{
  "num_hidden_layers": 16,
  "hidden_size": 64,
  "num_attention_heads": 2,
  "num_key_value_heads": 1,
  "head_dim": 32,
  "intermediate_size": 256,
  "vocab_size": 25628,
  "hidden_act": "gelu",
  "norm": "layernorm",
  "norm_place": "pre",
  "norm_eps": 1e-05,
  "positions": "rope",
  "rope_theta": 10000.0,
  "rope_fraction": 1.0,
  "qk_norm": false,
  "attn_scale": 0.177,
  "bias": "none",
  "tie_word_embeddings": false,
  "parallel_block": true,
  "init": "normal",
  "init_std_qkv": 0.0709,
  "init_std_o": 0.088,
  "init_std_up": 0.101,
  "init_std_down": 0.101,
  "optimizer": "soap_variant",
  "learning_rate": 0.00414,
  "weight_decay": 0.0,
  "lr_head": 0.0149,
  "max_grad_norm": 0.5,
  "warmup_steps": 200,
  "schedule": "wsd",
  "decay_fraction": 1.0,
  "decay_shape": "pow",
  "final_lr_fraction": 0.05,
  "batch_tokens": 32768,
  "max_seq_len": 256,
  "doc_mask": true,
  "train_tokens": 154500000,
  "max_steps": 4715,
  "dataset": "wikipedia_en"
}
Each number is 50 + 15 x the weight over its row's rms, rounded and kept within 0 to 99. Layers, rows and columns count from 0. The size before them is the row's rms in percent of the matrix's.

# layer 6 MLP up, 256x64, rms 0.101, rows 54-64, columns 0-63
104:30 61 32 68 83 68 32 46 36 55 54 52 58 45 25 71 51 68 71 55 22 43 27 40 58 47 48 77 56 40 33 29 73 40 47 64 44 57 48 66 30 35 34 34 48 64 46 45 61 56 66 26 17 75 56 46 52 44 38 66 57 39 44 66
085:36 64 44 40 33 58 33 60 47 32 40 20 41 24 74 57 37 47 37 41 52 67 54 54 87 54 59 41 33 61 27 61 47 56 48 25 56 54 32 34 50 51 33 82 53 58 64 74 64 45 32 22 73 43 52 47 37 39 53 71 45 43 21 48
092:38 31 40 26 17 58 15 29 37 56 47 50 47 47 63 52 48 54 48 65 47 39 56 53 78 68 59 47 53 62 50 55 64 79 44 66 52 63 52 52 66 61 41 49 52 80 33 51 51 46 29 45 45 43 65 57 54 31 64 15 60 31 48 06
092:66 72 34 47 61 73 61 08 50 39 23 64 32 39 22 57 48 87 51 46 19 59 74 31 61 64 29 55 66 46 71 36 55 50 24 36 33 51 55 61 73 52 53 51 59 47 57 48 57 47 41 54 35 57 44 54 56 51 41 38 40 53 27 58
091:40 70 75 43 68 59 36 63 41 59 73 61 53 48 29 02 38 40 66 34 17 63 31 72 58 68 50 51 40 38 58 68 44 46 47 76 62 31 46 36 40 36 61 27 39 53 65 39 50 60 62 51 31 65 44 55 54 41 45 33 67 37 53 70
103:54 57 49 60 54 41 45 47 59 64 62 39 18 27 34 74 49 49 17 45 30 50 56 69 54 20 56 52 64 37 45 59 50 43 62 70 42 34 60 81 62 53 43 51 37 37 28 37 69 62 44 66 74 89 31 45 22 65 62 47 54 59 58 53
098:58 66 43 41 19 47 57 46 48 36 50 19 41 60 49 56 55 39 60 59 51 31 31 63 35 32 54 62 58 33 79 65 74 40 37 58 40 51 53 55 59 28 65 49 45 64 37 16 69 48 61 48 13 63 63 31 46 64 56 63 85 30 39 47
086:42 14 42 68 36 51 34 51 45 55 49 56 45 45 70 23 78 48 17 59 49 69 48 47 51 51 40 76 52 55 26 50 26 44 44 40 24 48 42 46 59 54 31 34 74 45 48 14 42 36 62 38 57 64 78 47 38 30 34 35 62 32 39 51
091:37 31 33 40 42 56 46 41 66 36 64 32 47 46 23 59 58 51 45 62 60 37 76 54 64 40 81 51 34 62 48 46 53 85 58 48 57 65 59 66 23 25 56 54 41 22 31 82 74 73 55 72 63 32 66 66 55 37 43 56 57 57 48 55
107:80 51 20 27 30 66 55 72 54 55 32 41 52 41 58 42 45 64 55 35 46 52 49 32 85 63 46 35 48 34 62 52 45 72 39 51 38 46 69 59 68 67 60 61 64 65 69 50 52 73 35 19 50 76 20 62 49 50 57 62 51 35 69 66
083:43 48 54 36 34 49 64 59 48 56 43 42 55 37 62 44 73 66 38 39 26 65 45 47 47 67 69 51 55 63 08 54 34 33 34 55 43 20 59 35 49 56 36 66 67 61 42 63 32 94 33 59 46 65 56 57 10 54 50 66 55 40 34 62
# layer 6 MLP down (transposed), 256x64, rms 0.1, rows 54-64, columns 0-63
108:36 55 40 47 73 48 29 37 50 65 46 66 73 61 54 44 35 46 34 60 34 50 36 65 80 65 87 71 68 49 41 29 55 52 75 63 42 42 30 62 30 36 36 32 60 56 37 36 66 35 38 46 31 67 48 57 54 71 51 40 49 33 20 29
066:70 73 45 58 45 65 91 58 66 78 59 76 77 59 52 67 59 45 63 45 41 59 40 54 78 49 64 63 51 52 84 50 70 64 57 56 49 75 54 44 56 59 71 47 59 49 64 52 69 49 67 55 83 42 53 53 72 51 54 49 60 54 80 49
108:53 39 17 74 54 55 44 39 65 41 43 42 44 47 45 48 62 55 34 59 37 44 65 46 69 52 41 49 19 51 64 56 71 57 57 48 81 42 78 37 59 53 49 54 59 83 41 60 79 51 59 26 21 52 26 67 68 30 42 17 41 40 45 45
073:41 50 48 73 65 45 63 43 19 75 60 51 60 71 35 72 46 63 57 73 63 36 57 53 38 58 45 67 58 65 34 55 36 54 82 64 76 52 66 48 49 67 84 51 62 48 30 42 49 50 52 41 34 51 35 22 46 36 64 15 30 47 34 48
093:40 29 64 63 65 30 62 64 41 39 61 34 76 46 23 51 55 40 54 66 21 50 80 43 61 47 28 50 39 55 47 13 37 65 42 40 63 44 29 38 69 60 32 45 42 60 48 55 40 60 48 55 36 58 77 63 44 44 50 64 08 58 38 61
084:32 66 69 65 51 43 22 48 26 48 28 39 55 44 73 42 61 57 41 45 54 51 57 42 69 58 79 55 48 23 66 75 47 42 40 25 69 64 59 67 31 74 39 47 44 23 33 42 19 49 54 66 55 24 64 41 72 59 52 42 32 47 54 42
121:49 60 61 52 83 49 68 47 50 42 37 47 18 28 73 65 65 52 28 72 48 37 58 59 68 42 60 41 59 60 39 54 66 53 47 56 43 51 56 54 26 52 37 60 32 77 39 64 42 39 99 63 56 76 44 25 30 51 42 48 57 62 43 35
075:36 44 46 50 50 64 40 61 56 45 93 35 70 64 53 58 32 62 69 44 50 45 36 46 42 57 50 58 64 35 74 78 61 60 67 33 37 45 76 59 41 24 58 68 64 48 42 90 36 69 16 60 41 37 55 43 62 37 67 53 50 59 61 37
096:64 27 38 40 50 46 47 08 40 34 67 68 58 21 53 49 58 58 74 61 46 43 22 65 51 45 52 28 70 41 60 46 53 59 38 42 24 34 43 56 62 56 51 69 55 46 60 47 82 78 40 28 65 29 53 48 60 58 53 74 25 46 61 66
113:37 53 46 43 47 44 39 15 55 46 59 50 48 40 98 69 43 32 56 69 73 55 56 70 33 41 48 70 58 61 34 53 43 39 85 83 46 75 56 49 52 58 37 52 31 68 54 38 23 51 58 58 65 38 73 66 62 40 50 55 48 65 43 57
089:49 51 55 57 55 44 44 21 55 39 40 34 50 38 55 67 77 63 16 72 57 49 48 62 55 13 26 65 25 53 58 32 47 55 56 59 69 86 65 20 49 48 40 48 47 62 71 43 56 53 33 36 70 36 45 44 63 62 57 55 64 26 71 54